config.yaml
vocab_size: 8192
hidden_act: "squared_relu"
init: "uniform"
final_lr_fraction: 0.02
doc_mask: true
Each number is 128 + 32 x the weight over its row's rms, rounded and kept within 0 to 255. Layers, rows and columns count from 0. The size above them is the row's rms in percent of the matrix's.

# layer 11 MLP down (transposed), 1024x256, rms 0.245, rows 205-231, columns 128-255
size [ 96  87 101  94  97  90  96  99  82 108 102  99 110  99 105  88 103 101  93  99  96 109 103  94  97 108  90]
[[139  73 149  92  71 128 127  93  49 106 134  98 193 124 168 141 138 112 141  84 141 160 113 106 153  57 202  90 177 146  68 118 116 166 141 120 123 145 154 100 149 135 102  73 167 105 147 120  78 126 111 106 158 105 112 155 106  72 172 188  97 133 120 109 153  91 120  94  76 173 147 108 100 127  78 153 176 185 160 135 105 133  84 127  92 129 119 187 150 177 128 123 126 124 125 120 117 159 100  84 116  65  80  92 177 209 105 129 163 202 189 147  95 144 161  85 146  88 170 125 184 175 139 107  94 128 168 111]
 [147 169 149 162 177 109 115 146 124 160 167  91 154 117 148 130 110 196 103  84  77  95  79 130 160 184  54 185 142 177 161 146 147  91 119 123  99 103  77 112  97 167  92 101  87 109 103 186 102 135 183  47 123 125 101 121 109  99 136 103 133  98 132 122  83  96 138  95 111 159 127 115 127 147 138 137 169 164 129 124 158 129  69 115 135  89 160 108 111 122 153  60 145 119 163  86 142 154 114 132 143  92  87  98 100  40  62 167 181 103 109 166 124  95 151  68  83 133 129 180 110 120 133 101  91 149 154 122]
 [ 84 119 192 111 117 173 131  89 111 177 159 136 132 107 143 110 110 106 134 111 121  70 164 148 132 128 169 125 104 103  70 112 126  89 121 117 152 149 139 211 162 124  74 129 128 141 148 131 121 145  91  90 170 111 106 116 115 121 115 114 149 109 188  71 143 150  87 133 133  91 101 100 129 167 145 132  88  79  91 128 117 131 107 120  86 151  61  82  91 162 137 139  87 164 114 135 135 157 179 100 118 157  99 104 129  83 103 133 124 131 154 121 178 127 114 126 180 132 125 112 114 124 171 109  96  88 116 101]
 [113 117 159  96 131 139  47  75 186  66 140 127 111 122  91  70 138  87 123 156 125 135 165 126 132 121 163 100 150 111 124 158 202  92 129 153  36 188 152 103  88 117 174  93 178 155 106  66 101 117  72  95 115 137  89 160 141 144 138 134 168 133 110  97 135 153 147  96 140 162 106 123 123  81  98 117  71 138 120 171 168 124 133  87 121 136 116 138 179 155 165 103 108 235 139 161 139 116 166 120  99 169 156 149 108 139 104 143  82  78 152  67  98 109 112 134 131 103  83  95 159  87 101 147 139 121  97 154]
 [ 95  88  85 140 107 164 125 133 149 155  93  55 122  95 131 134 139 150  82 117 110  81 179 125 102 158 167 122 154 136 128  68  89 110 107 112 133  99 140 138 107 185 171 107 128 146 166 140 119 171 147 181  65  83 163 155  92  69  97 130 128 148 102 159 142 118 123 120 173 157  96 155 112 134 107  86 122 126 108 103 149 118 111 187 123 158 195 125  77 131 175 156 113 111 125 121  92  91  99 141 120 115  99  68 106 122  91  99 210 137 152 142 125 102 107 139 109 146 140 122 133 109  74 120 154  74 148 132]
 [163 146  98 135 147 150  91 155 121 122  71 138  99  12 134 149 135 126  87  96 159 140 177 139 112 141 124 161  82 156 138 142 173 110  74  97 106 148 158 144  78 113 137 143  71 119  56 119 123  91 185 145 164 173 166 116 115 149 141 100  95  91 121 106 142 122 163 147 166 136 165 150 130 105  95  87 132  97 117 184 141  69 150 159 132  87  58 148 177 195 134 122 171 137 146  87 143  86 147 145 160 110 150 115 131 132 134 144  59 126 152  88 154 157 107 141 102 124  94 105 125 117  72 137 122 124 145 152]
 [129 134 125  47  79 126  84  94 101 183 137 229 157 114 127 139 118 135 173 101 108  94 137 156  83 169 120 109 174 150 160  88 168 175  99 135 130 133 127 115 181 103 177 150 171 137 138 146  76 142  78 164 142  85 111 141 106 150 158 165 173 129 201  58 130  93 121 141 150 117 116  77 121 126 106 137 150 136  87 140 103 156  95 143 145 115 150  91 167 152 137 173 127 158 215 122 145 126 119 151  91 117 139 150 155  74 134 128  81 138 189 104 152 156 138 111 147 125 145 176 141 181  95 106 181 156 146  73]
 [ 74 132 105 119 150  92 110 129 134 165 139 127 127 114 171  97 150 122 122 131 158 144 132 114 131 153  47  98 168 163 170 189  96 103 116 151 136 108 144 171 133 101  70 142 170  97 142 131 112 133 159  93 133  80 119 129 146 134 193 179 195  92 159 149 196 146 117  74 159 107 110 112 143 118  74 100 170 116 186 190 142 170 130  82 153 115 120 143 110 114 129 122 159 129  92 111 148 178 146 105 151  98 119  78  96 135  71 144 146 126 131 204  86 176  88  92  93 165 125 132 134 125  92 113 118 114 148 170]
 [112 186 137 127 163 132  91 160 127 104 109 114 122 133 146 130 124 169 128 119 135  65 125  92 101 162 123 169 128 102  98 163  70 142 110  79 132 151 130 127 195 129 148  89 143 195 125 120 152 127 178 146 156  98  88 200 102 137  77 159 151  99 154 162 132 138 177 155  68 140 120  75 141  93 128  99 168 108 159 166 179 127 111 150 162  83 122 154 143 183 129  94  90 140 102 135  71 147 107 169 137  67 113 115 121 105 115 152 163 115 105 195 133 123  95 146 138  58 190  70 186 131 153  87 147 136 149 138]
 [147 128 127 155 148 143 140  67 128  75 142 127 109 118  81  90 135 146 126 144 118  93 129 106 122 104 126 115 148 144  99 135 134 113 165 151 133 166 145 109 116 148  94 107 147 143 112 144 159 146 137 109 161 143 160  89 129 134 125 155 126 120 114  70  67 143 122 100 124 122 148  97  91 103 100 142 169 162 142 137  89 142 120 172 100 130  78  81 138  72 138  89 189  71 136 123 194  90 159  99 186 135 114  99  92 112 133 142 151 188 138 137 138 130 155  98  61  84 196  98 120  99 208 177 135 145 169  78]
 [162  64 104 139 149 178 161  86 117 166 144  79 157 151  86 136 142  94 119 102  82  79 151 102 100 155 138  83 118 145  93 149  89 156 148  71 104 133  98 159 119 114 178 140 125  64  90 172 191 112 214 142  92  89 157 103 117 157  92  74 102 102 104 141 105 151 136 138  96 184 158 155 175 119 131 121 133  81 157 107 177 104  88 123 148 141 161 128 136  92 160 177  82 121 148 213 126 140 100 127 134 146 138 140 118 102 135  87 132 188  98 118 184 122 133 132 157 108 164 112 117  79 123 103 137 143 115 115]
 [ 77 156 143 113 118 124 114 138 146  97 186 139 119 166 148 173 115 164 176 188  94  50 106  96 100 155 165 150 119 126 150  91 113  42 106 156  91 122 112 157 155 141 174  87 151 148 112 147 121 138 105  88 146  81 154 118 141 137 169 173 172 153 102 161 123 107 118  66 108  88  83  64 110 118 135 114 120 156 160 155 128 112 132 101  70 146 113  48 111 105 137 121 171  70  85 150  98 100 182 160 149  89 145 121 106 169 110  71 141 116 111 166  94 177 155 180 137 164 114  93  60 174 125 175 144 130 124 131]
 [141 142 108 102 130 150  95 149  72  81 123 163 122 200 117  89 168  93 102 159  93 122  57 141 110 110 106 173 164 142  90 128  76 152 138 179 126 145 148 137 123 136 130 144 116 143 137 147 204  89 153 108 160  91 123 159 101 125 136 125 146 130 164 138 159 127 140  83  90 106 122 104 137 156  90 177 146 190  65 145 171 126 108  90 114 189 131 156 197  94  60 128  97  90  83 153 129 132  93 119 100 141 174 152 134 121 146 113  89 187 130 188 160 173 114  77 119  51  66 119 166 134 197 146 124 179  93 128]
 [197 134 117 204 151  79 119 128  98 146 147 109  94  51 156 107 135 179  78 130  80  92 135 168 144 140 136 124  56 111 126 151  91 111 107 124 133 107  74 155 157 140 131 153 161  75 119 112  95  84 118 123 130 102 147 123  98  75 141  64 129  95 103 117 149 161 108 123 134 116 168 113 201 141 114 160  94  90 119 141 129 128 116 170  99 208 115 173 126 164 144  81 129  59 102 151 110  79 170 105 142 129 121 144  86 154 181 147 105 191 116 134 124  74 167 130  92 131 113  90 133  51 146  83 144 115 127  77]
 [134 119 143 153 148 100 148 202 197 148 134 127  98 113 174  83 169 108 107 104 200 141 119  85 144 121 124 158 164 187  85 190 189 112 135 124 122  96 140 142 151  96 218  83 181 151  56 140 132 202 119 138 132 155 207 130 156  80 125 141 106 148 129 108 159 111 125  89  89 121 177  96 145 176  76 155 116 140 124 163 159  97 171 111 100 162  75 142  70 132 111 146 132 117 131 162 114 142 162  94 158 118 150 168 162 154 118  97 110 126 174 130 166 178 176 187 113 107 147 132  41 112  95 134 138 116 154 138]
 [ 79 137 168 147 134 142 143 139  69 138 109  46  87  94 110 163 110 136 126 161 155 162 135 116 154  47 155 187 128 143 153 104  94  86  83 149  92  99  94 120 119 138 137  77 174 152 135 117  80 108  74 134 128 106 141 130 128 130  99 146  73 119 200 133  64 114 150 103 154 146 104 105 164 130 136 153 121 144 129  80 130 178 156 160 131 113 136 127 124 130 164  90 115  79 182  98 116 145 137 150 126  32 172 142 129  70 108 145 122 118 147  97 113 105 185 111 168  97  98 121 183 141 162 133 148 111 171 111]
 [144 145 124 149 168 175 158 106 163  84 107 132 126 148  35 136 138 150 110 102 221 135 140 138  79  93 141 116 132 102 160 142  72 157  99 126 210 105 158  94 117  99 142  43 160 144 147 134  82 124 145 122 152  72 142 140 128 128 109 109 137 105 154 129 120 158 138 133  76 148 163 156 143 169 100 186 160  83 101 132 162 110 141 133 133 118 136 112 157 171 135 173 158  90 177 178 137 192  95 148 140 158 144 182  93 149  81  96 112 135 147 121 163 118 116 153  98 114 164 113  94 116 107 122 156 182 116  80]
 [122  75 148  64 119 135  96 101  94  96 122 131 107 164 161 115 117 153  98 136 138 169 156  98  66 107 104  48 109  82 126 108 142 151 157  78 123  32 153 189  77 166 125  98 161 157 150  91 156 167 144  77 141  86  97 108  81  84 151 166 151 115 156  89 148 153 142 117  84 108 114  83 112  91 105 136  94 156 147 151  79 129 160 199 123 119 127 107 116 133 108 142 176 158 154 115 150  96 135 152 175 156  89 126 108 165 104 206 158 132 167 118  73 137 100 126  85 127 122 113 156  66 125 107 145 113 161 183]
 [135 121 101 138 108 154 116 119 107 150  92 137 120 112 115 154 104  98 146 107 102 139  97 190  54 156  97  69 141 151 102 166 182  97 132 136 180 101 124  94 183  97 147 146  96 137 142 140 118  63  88 174 112 150 166 178 131 120  77  36 133  84 128 212  91 106 189 124 126 131 180 129 132 106 119 127 107 127 190 132 155 130 119  92  98 207 103 130 156 107 133 174 121  91 155 134  75  65  88 177 129 102 138 119 118 126  89  98 127 167 141 125 100 142  92 107  86 177 205 150 155 137  69  84 174 134 100 126]
 [116 123 145 111 155 101 121 125 151 106 105 104 117 134 176 154 175 114 160  89 167  87 127 179  81 103 161  93 116 212 122 128  99 108  99 171 115 108 104 128 110 165 124 100 126 131 120 130 112 117  88 165 155 120 103 108 172 129 126 140 124 147 124 133 120 170 131 160 113 143  90 160 123  94 150 111 226  96 143 150 111 144 200 119  88  58 108 158  85 133 123 185 106  75 100 144 139 157 156 100 136 106 150 134 105 182 118 113 111 140 106 107 119  71 136  82 116 140 168 102 116 171 120 129 132 139 171  55]
 [186 133 207 110  93 122 127  79 138  58 149 113 123  53 125 117 132 176 186 161 131 164 125 141  80  89  96 113 154 137 109  92 149 120 118 119 128 110 126  77 152 119 168 148 125  95  76 187 202 121 153 193 128 133 164 123 140 124  95 121  83 121  93 116  73 142 130  80 118 180 118 121 101 118 146 114 119 178  64 154 138 133 156 111 108 178 139 156 144 102 190 101 190 167 128 170 156 127 131 133 182 128 139 143 162  98  87  86 126 117 168  50  94  92 143 174 135 150 111 164 112 115  97 136 155 157 153 157]
 [167  65 144 133  74 116 146 145 113  80 145  84  97 142 128  89 105 152 118 149  76 152 200 144 106 134 162 142 134  80 146 210 204 161 135 113  66  97 158 100 136 113 139 113 165 150 170 118  70  85 106 111 107 161 106  71  89 202 123 137 149 139 127 131 116 110 157 175 137 178 118 108  88 109 155 112 163  92  97 148 132 134 106 175 128 132 144 156 110 191  96 126 132 137 127  82  72 117  90 125 146 130  71 152 180 117 137 120 110  92 102 126 134 211 142 104 106  92 113 138 127 185 162  55 156 107  75 152]
 [140 119 189 137 155 140 156 125 147 126  90 131 161 129 139 174  95 151  99 147 161 113 145 107 172 134 115 108 103 138 139 118 151 133 109 120 103 143  78 101 159 108  86  99  85  89 155 115 115 101 119 149 158 178 164 112 110 115 151 133 128 192 120 167 130  83  95 212 104 138 153 171 123 162  36 103 134  68 179 178 137 155  26 131  77 113 127 146 128 103 129 115 114 117  85 125 123 108 113  86 130 146 108 123 242 147  89 152 129 158 113  76 131 151 115 111 118 109  88 101 153 126 163 145 117 117 110 170]
 [152 151 119 156 137  83 150 127 103  94 181 109 149 115  56 150 143 134 147 104 126 116 141 106 187 141 158 111 111 161 150 145 157 128 144  90 165  96 109 151 174  77  72 118 186  68 112 207 128 139  93 108 126  79 129 138  51 210  95 131  53 148  59  74  84 116 135 132 125  91  96 180 101 163 163  76 111 144 106 108 111 101 177 116 194 129 122  90  85 122 156 149  95 108 103 109  97 163 112 134 113 106 104  78 153 151 153 136 133 132 107 143 103 119 109 127  68 100 122 112  88 191 141 148 143 138 134 105]
 [130 113 186 138 130 127 117 157  95 125 137 114 159  45 145 154 123 147 131 128 196 143 133 131 129 133 133 123 140 123 113 168 150 131 134 127 128 104 133 109 186 142 129 134 116 127 112 100  92 111 116 137 206 135 129 125 106 165 142 143  49 116 165 123 128  95  90 160 187 212 105 119  93 147 120 136 109 181 114  28 119  79 149 109  83  84 132 111 113 141 139 100  94 136 116 171 156 102 149  88 182 143 159 171 132 143  31 142 147 172 153 153 137 114 167  94  62  85 103 148 149 126 118  81 160 162 164 147]
 [140 114 147 140 146  64 170 136 135 120 148  96 103 122 166  85 167 114 162  93 122 109  81 174 121  68  93 170  85 106 112 115 144 110 101 139 170 152 137  82 158 171  92 155 186 159 160 142 109  61 109  92 157 125 139 109  79 106 117 139 153 132 141 102 126 117 144 151 156 125 121 160  81 153 177 106 118 138 134 183 187 135 157 113 126 117  74 103 100 143 102 141  82  95 130 167 160 137  61 175 144 169  53 122 142  84  81  90 152 111  82 106  79  88 125 112 109  96 135 155 133 132 164 152  63  93 103 109]
 [105 169  95 109  86 158 149 110 118  60  95  65 126  91 114 122 110 147 167 124  94 166 118 135 184 132 155 154 108 124 135 141 135 130 138 138 116 138 130 151 157 108  60 112 144 206 108 170 118 170 149 133 144  81 208  76  87 162  76 187 135 140 157 108 100 140 130  86 106 131 145 126 132 140 143  83  56 160 151 149 128  97 178 137 209 187 103 140 119 118 200 115 129 139 120 119 151 126 127 110  81  64 123 117 130  94 125 160 131 116  99 107 126 148 133 103 201 126 105 142 168 153  82 113 105 157 114  74]]
# layer 11 MLP up, 1024x256, rms 0.224, rows 206-232, columns 128-255
size [ 87  98  91  98  87 103 107  84 112 101 100 117 116 104  87  98  88  94 104  87 107 102  84  95 112  79 103]
[[190 125  84  98 208 142 165 106 129  35 131 151 114 112 125  57 141 174 135 127 159 165 116 183 125 150 165 107 113 104 122 182 150 176 135 130 199  94  72 164 187 107 174 196 115 106 133 135  83 106 108 108 153  82 133 157  84 104 131 113 132 132 137 193 126 124 130 134 144 144 137 134  95 153 135  97  82  84 119 164 151 154  96 129 121 135 141  79 129 135 108 161  83  79 117 154 130 133 129 113  98 166  95 155 110 195 102  79 185 165 153 114 137 161  98 162 140 121 123  61 147 135 121 107 102 105 129 160]
 [ 63  73 187 174 120 115 145 143  86 138 135 120 114 112 158  80 159  94 118 132 184 120  69 138 141 131 109  93 108 198 108  95 108 103 146 171  88 100 112  84 141 151 111 145 169 109 151 175 201 148 104 114 142  60 153 160 137 151 154  92 120 101 149  97 109 133  86  98 143 124 147 149 108 162  71 128  83  67 127 123  92 172 115 163 118 149 157  93 105 138  59 118  94 103 131 148 112  98 129 156 101  65 159 124 176  99 129  83 123 172 141 148 182 175 120  99 131 154 138 188 133 148 149  85 130 125 107 116]
 [ 91 113 130 149  53 105 170 131  52 162 143 122  71 195 151 155 131 165 149 140 146  79 107 113 186 110 110  95  84  89 150 115 127 108  94  89 173 119 170 131 127 101 125 169 147 153 123 126 167 105 167  77 156  99 113 120 121 120 154 129 122 115 150 166 123 151 135 132 138 126 102 117  73 154 165 122 116 167 163 104 141 131 106 132  71 130  88 128 139  66 118 112  99  89 114 154  99 120  68 118 144 163 119 176 150 106 111  84  66 132 158 139 120  88 130  87 121 154 176 125 120 122 118 127 121 117 104  92]
 [ 95 106 105 104 177 164 129 129 114 127 135 175 153 114  90  88  94 113 141 132 138  94 137 144 131 157 203 120 159 154 123 118 116 145  82 167  98  97 167 147 146  81 170 143 140 156 131 110 153 143 123 121  81 152 123 143 151 172 132 161 118 114 140 106 121 162 164 139 109 143 174 177 141  72  92 155 129 141 112 101 119 117 160  96 143 136  67  89 172 117 105 180 105 141 189  88  51  78  66 137 156 181 159 114 148  97 128 162 137 143 130 116 104  83  79 166 163 125 138 118 179 128 144 123 148 140  94 146]
 [107 144  69  81 178 146 215  86 144 141 109 136 115 105 148  71 102 148 142 169 135 106 158 124 113 116 173  74 144 134 173 114  59 210 150 128 168  90 147  88 169 150 115 103 128 159 103 103  99 145 188  92  99 156  58 204 184  78 107 170 138 126 105 147 127 135  81 105  94 148 119  88 147 177  91 141 187  91  97 137 100 141  92  91 145 163 190 166  90  74 122 138 162 159  90 142 157  91 106 148 193 138 143 159 107 147 119 149 182 102 110 131 108  99  45 140 112 105 186  91 101 116 104 140  61 144 111 140]
 [ 81 107  74 130 155 154 136 161 160  59 150 106 153 172 101 151 134 106  68 115 111 120 137 122 124 150  93 180 120 125  60 114 125 130 163 155  92  61  96  85  91 123 170 124 131 129  91 108 111 111  89 161 110 180  95 202 105 129 141 191  58 110 148  56  92 127 104 158  46 153 156 132  95 113  84 153 157 151 160 127 127  88 129 116 112  99  82 161 123 117 118 112 107 147 181 153 125 159 126  65 137  79 135 124 107 119 183 154 128 205 103 139 119  75 114 170 112 160 133 110  91 156 160 157 170 160 103 117]
 [121 114  72  83 131 162 136 100 109  70  55 158 123 114  83  97 179 134  90  95 156 138 145 119 105  29 120 207 114 123 164 162 132 129 126 104 139 126 111 125 138  84 154 115 103  99  93 104 229 115 163  18  81 160 147 110 148 117 127 109 104 138 103 193 114  41 127  92 143  85  79  78 160  95  64 127  95  72 102 154  78 143 109  99 151 158 139 119 115 164  76 189 129  92 155 132 106  82 109 109 128 142 152 119 159  88 116 156  76 111 200 140 191 131 112 131 169 101 161 155 150 180 135 116 155 109 118 128]
 [140 159 131  91 160 153 166 128 160 105  99 126  98 162 149 154  99 135 114 170 114 140 152  94 136 154  90 159  80 159  82 103 148 111  75  36 182 117 101 116 131 117 140 157 184 128  98  96 149  55 147 140 105 177  42 106 205 148 145 144 155  87  71 155 135 135 116  74  95 185  81 109 105 120 146 127 130 138 136 165 148  84 158 181 161  93 118 149 130  86 130 137 168 129  67 116 167 149 170 142  96  95 114 171 100 103  77 143 145 177 131 175 143 144 120 121 135 104 135 126  91 166  95  88 112 129 104  81]
 [132 132 107 133 147  73 116  86 103 175  94 175 111 120  63 140 129 100 128  83 198 110 110 153 164 114 154 201 145  81  79 141 133 111 114 118 114  76 149 117 182 103  79 124 114 111  28  89 163 169  99 110  97 146 142 151 135 132 183  63 122  82  59  91 111 145 103 147 150 134 134 135 150 151  76  96 139 142 189 118 164 136 144 165 151 169  91 110  95 101 152  87 138 131 181 231  84  97 138  96 110 122 147 131 128  95 107 163  76 133 134 144 146 110 196 169 107 114 129 124 134 150  92 199  96  93  79 131]
 [168 140  69  41 109 134 175 135  99 130 162 107 114 108  81 172 166 123 158 136 121 137 181 143 133 122 130 145  79 128  68 146 166 138 128 117 137 130 146 115 163  78 129 144  34 111 127 127  69  70 110 120 121 175 169 143 187 138 137 110 144 123 131 109 113 140 116 110 167 102 130 100  82  82 125  88 136 125 131 130  84 111 139 184 169 164 107 149  75 100  86 118 186 151 133  80 145  99 148 105 162 125 126 153 115  94 102 172 139 128 162 218 172 198 103 100 144 145  74 134 150 121 102 168 120 161 136 127]
 [156  95 144  82  89 126  69  92 123 101  62 115 139 159 142 112  92 147 110 133 125 166 106 104  90 160 148 107  92 117 179 108 168  69 148  97 153 137 108 137 160 149  95 216 189 149 123 174  79 174 163 114 112 167 181 126 127  82 121 126 131 116 112 161 140 135 136 125 119 155 127  94  66  90 138 113 204 112  97 143 113 168 163 130  71 158 153 119 103 121 121 119  92 126 156  80 174  85 107  84 120  97 155 156 100 144 149  52 168 129 120 144 104  91 136 148 168 161  94 143 104  74 136 174 167 148 120 121]
 [150 116 105 108 138 153  98 138  91  53 104 160 155 121 131  76  85  98 118 159 120 141 136 156 138 116 101 108 117 133 150 120  96 149  92 165  95 121 112 101 170 127 139 154 146 180 112  91 160 144 125 144 124  84  65 131 163 113 193 142 132 134 161 130 185 138 138 137 124  79 170  70 141 176 147 107 143 128 115 156 142 162 134 161 152 122 111 159 191 112  78 113 123  82 153 179 124  99  82 162 110 130 131 178 129 102 146 126 149 170 184 136 161 119  95 199 122 164 165 116 154 178 168 182 166 131 116  91]
 [103 183 165 139 170 120  95 118 132 109 145 139  60 170 205  93 129 144 155 103 140 112 135 135 170 132 157 137 136 183 104  83 145 132 153  70 104 213 116 111 165 196 118 129 138 118 197  90 170 131  89  94 145 124  67 123 175  74 150  94  90  94  97 126 158 119 151  84 117 172  92  92 163 101 135 147 119 123 127 178 112 131 122  78 187 212 168 164  55 180  66 124 136  68 135 134  50  45 103 120 116 136 144 128 118 152 120 120 115 168  81 173 115 121 161 167  88 126 153 162 158 186 150 146 133  89 145 159]
 [134 119 121 162 109  57 131 156  79  68 145 119 192  96  76 126  97 106 150 133  85  99 160 128 140 146 183 132 160 160 123 136 125 105 105 143 102 136 129 121  53 101  64 116  68 213 104  85 166 138  97 155 183 144  83 123 106 148 153 161  94  98 151 118 149 134  69  81 150 192  94  81 109  86 130 118 138 118 139 131 146 157 146 112 100 170 104  96  97 149 156 100 119 126 114 148 123 125 106 212 144 132 194 182 127 196 141 117 150 148 135 124 122  88  97  91 173 118 131 172 109  96 159 137 172 122 149 157]
 [115  87 117  93 148 113 146 110 141 135  97 123 172 169 172  87 130 148 168 165 125 124 134 135 131 111 112 106 102 113  77 152 101 108 195  92 105 123  86 126  91 132 104 158  71  98 139 123 133 100 108 123 117  90 148 126 102 122 107  66 148 132 184 133  68 120 127 112  95 129  87 148 125 100 156  90 125 134 156 154 177 188 130 158  98  71 105 101 129  69 117 105  84 106  95 117 125 125 130 110 136 121 141 127  89 154 149  88 115 132 131 157 119 140 144 115 180 121  98 169 113 141 169 130 126 187 148 115]
 [102 148 130 114  96 139 145  70 138 194 138 118  96 149 119  79 105  78  96  62 130  63 173 126 149 130 174 101 140 149 140 127 149 182 149 135 159 128 153 124 129  75 142 117 116  60 162  92  33  94  80 106 112 143 109 126 110 171 186 150 145 139 200 160 136 111 101  66 133 119 120 112 159 108 122 159 139 164  79 128 103  86 144 108  96 137 124 109 119 118 143 144 129 167 119  98 134 115 110 148 130 120 155 127 108 102 142 108 110 107 195 140  93  79  90 129 112 148 145 134 182  99 148 125 110  72 146 152]
 [163  83 120  96 167  93 137 149 147 145 146 106 116  93 140 126 197  66 174 178 111  72 166 124 129 127  92 141 143 117  92 142 221  91 120 136  93 117 110  60 138 139  94 129 213 126 116  86 155 105 124  76 176 124 129 168  99  98 167 166 144 157 155  92 125 132  95 135 123 113  96 116 160 120 142 116 126 124 163 152  87  67  85  94 102 136  72 171 116  84  95 137 131 115 142 122  85 194 186  90 160 113 166 110 121 132  92 102 140 119 102 112 135  89 119 109 108 137 100 175  92 160 147 131 165 132 116  79]
 [107  62 137  53 113  95  86 114 104 150  98 178 117 130  30 116 121 137  88 150 189  79 140 132 158  79 146 136 144 107 154  75 111 149 133 109  72 130 137 110 130 122  86 168 148  90  90 166 131 140 154 119 180 135  93  90  97 158  64 143  92  97 106 100 129 145  35 122 122  81 151 145  93 109  94 108 200 110 161  86 119 140 113 133 140  95 195 157 177  82 100 101 128 157 131  75 159 150 122 111 136 124  89 105 143 144  67 112 107 129 147  90  57 163 108 166 116 106 144  99 165 143 130 172 117 106 111  83]
 [108  78 102 125 177 141 121  73 133 106 191 115 186 158 159 103  92 100 129 148  96 163 167 172 128  74 115 126 114 151 162 132  80 163 116 159 133  63  86 102 171 105 113  94 145 116  79 129 129 123 194 105 118 105  97  78 101 116 113 120 100 155 122 113 173 175 137 123 146 119  86 152 110  94 168  48  50 148 167 142 160 124  82  95 154 116 171 137  75 134 123 116 131 171 184  39  46 149 167 103 102  94 161 171 127 110 127  71 108 130  73 138 120 140 179 198  64  99 105 109 169 102 115  68 135 149 154 131]
 [ 92 157  87  90  96 129  70 120 106 155 110 137  87 121 188 130 102 160 160 132 133 153  93 137 134 154 125 154 118 152 146  89 172 138 182 154 101 141  92 150 129  93  85 121  72 141 113 176 161 120 100 132 125 208 125 112 141 155 120 122 118  50 109 111 142 173 139  99 130 106 142 200 161 168 108 111 143 126 189  88 178  96 127 137 154 130  91 108 117 144 170  72 148 142  95 119  91 150 126 137 121  97 137  92 197  99 161 103 125 140 100 154 149 125  75 112 131 167 118 162  99  51 116 108 162 126 136 132]
 [176 152 154 149 104 132  81  97 115  69 154 179  95 167 170  99  84 123  67 128 151 170 176 141 141 104 120 125 136  93 141 103 117  79  93 166 157 104 152 147 130 135 123 139 177 141 139 165 165  66  98 126 161 124 100 105 124  67 147 117 148  38 166  93 121  84  45 135 161  87 125 119 131 202 151  90 103 140  30  76  99 138 130 127  98 170 158 112  86  97  71 173 174  88 118 106 138 148 180 122  99 170 132 127 130  95 157  49 155 124 161 125 112 150 115 165 151 102 104 132  81 124  65  63  72 130 110  89]
 [164 120 122 129 126 128 178 109 130 124 125 115 154 156 165 206 113 142 104  93 185  37 169 194 196 133 124 136  99 149 155  12  99 130 115 115 115 126 153 173 140  91 107 106 113  83 121 135 115 108  91 159 123 141 123 149 153 142 125 122 129  89 110 173 142 131 100 137 108 110 148 147 129  75  71  82 121 134  94  66 113 135 132  77 108  79  80  27 153 155 105 107 167 139 110 153 135 130 125 103  94 148 145  82 104 137 152 107 128  85 113 183 150 178  81  67 153 134 113 115  70 170  90 146 141 117 154 145]
 [106 132  89  86 100 113  97  74 141  65 127 149 155 144  52 130  89 122 115 127 121 173 157 152 167  92  38 133  89  98 141 152 120 136 100 132 172 114 128  65 122 166 115  98 120 104  94 126 137 123 120 117 115 173  90  75 110 135 173  79 127 136 109 137  88 165 146 121 121 141  96 137 129 126 210 137 119 129 175 191 143 122 142  93  96 109 117 144 194  84 129  78 105  86 179 129 132 116 131 103  54 122 146 168  99 157 164 115 172 149 154 166 163  92 175 158 119 133 126  82 132  32 174 106  77 206 128  63]
 [147  46 151 160  57 135 160 164  97 123 153 149 111  88 103 114 132 112 127 133 143 139 133 120 137 191 152 166 107 141 159 151 137 141 118 131 140 155 152 134 200 160 188 131 183  83 147 255 119 117 149 124 188 116 142 135 133 168 131  57  68 118 158 174 105  72 128 132 141 104 150 125 119 172  99  93 129  78 141 144 183 135  96 204 192 121 160 151 117 122  88 120 139 116 134 129  76  72 118 147 132 157  84  98  71 129 150  81 100  95 148 132 129 140 142 178 166  86 118  95 135 116 142 150 165 163 134 150]
 [113 128 152 135 154  96 176 131 145 123 128 105 110 131 117 122 101 113 126  97 158 131 144 190 158 105 114 134 137 163 117 161 172  45 120 165 121 139  89  87 152 159 115  98 141 136 142 120 125  77 162 182 177 126 110  92 116 173 124 114 122 115 107 132 125 172 160 122 136 194 135 108 174  94 106  79  20  94 132 215 148 151  93 107 105 140  36 103  56  98  94 147 147  68 105 131 115 126  83 148 117 172 121 135 118  91  99 149 154 134  96 174 122 100 141 163  66 165 142 143 104 100 179 165  86 125 122  89]
 [ 89 127 136  81 147 175 135 145 171 167 118 123 141 171 109 104 167 117  80  52 141 161 213 114 169 135  86 131 141 112 142 143 100 169 138 166 176 127 120 134 111 136 181 126 155 156 106 159 120 133 115 125 138 180  92  81 138 155 109 118 180 109 147  94 128 170  78  80 149 121 158 128 131 136 147 104  83 181 135 110  76 161 110 169 128 120 160 147 146 126 134 167 146 160 146  87 111  74 180 140 144 129 148 105 130  93  81  99  98  71 146 158 138 170 193 153 123 173 138 138 182 116 146  87 131  70 168 160]
 [ 40 149 101 128 105 112  92 131 100 142  84 156 126 114 120 164  92  93 193 127 136 138 175 110 129 112 114 184 127 147 143 133 111 172 146  95 207 163 125 178 206 172 131 130 121 121 126 124 128 149 115  95 153  85 124  88 135 109 184  91 117  99  78 129 112 102 180 139 120 126  89 103 164 137  79  99 132 123 147  96  57  93 129  68  91 124 133 108 117 125 137 162  57  18 116  72 109 132 122  91 152 178 153 127 155 127 154 182 130 104 164 163 158 131 112  79 164  58 111 147  97 184 101 157 100 116 143 127]]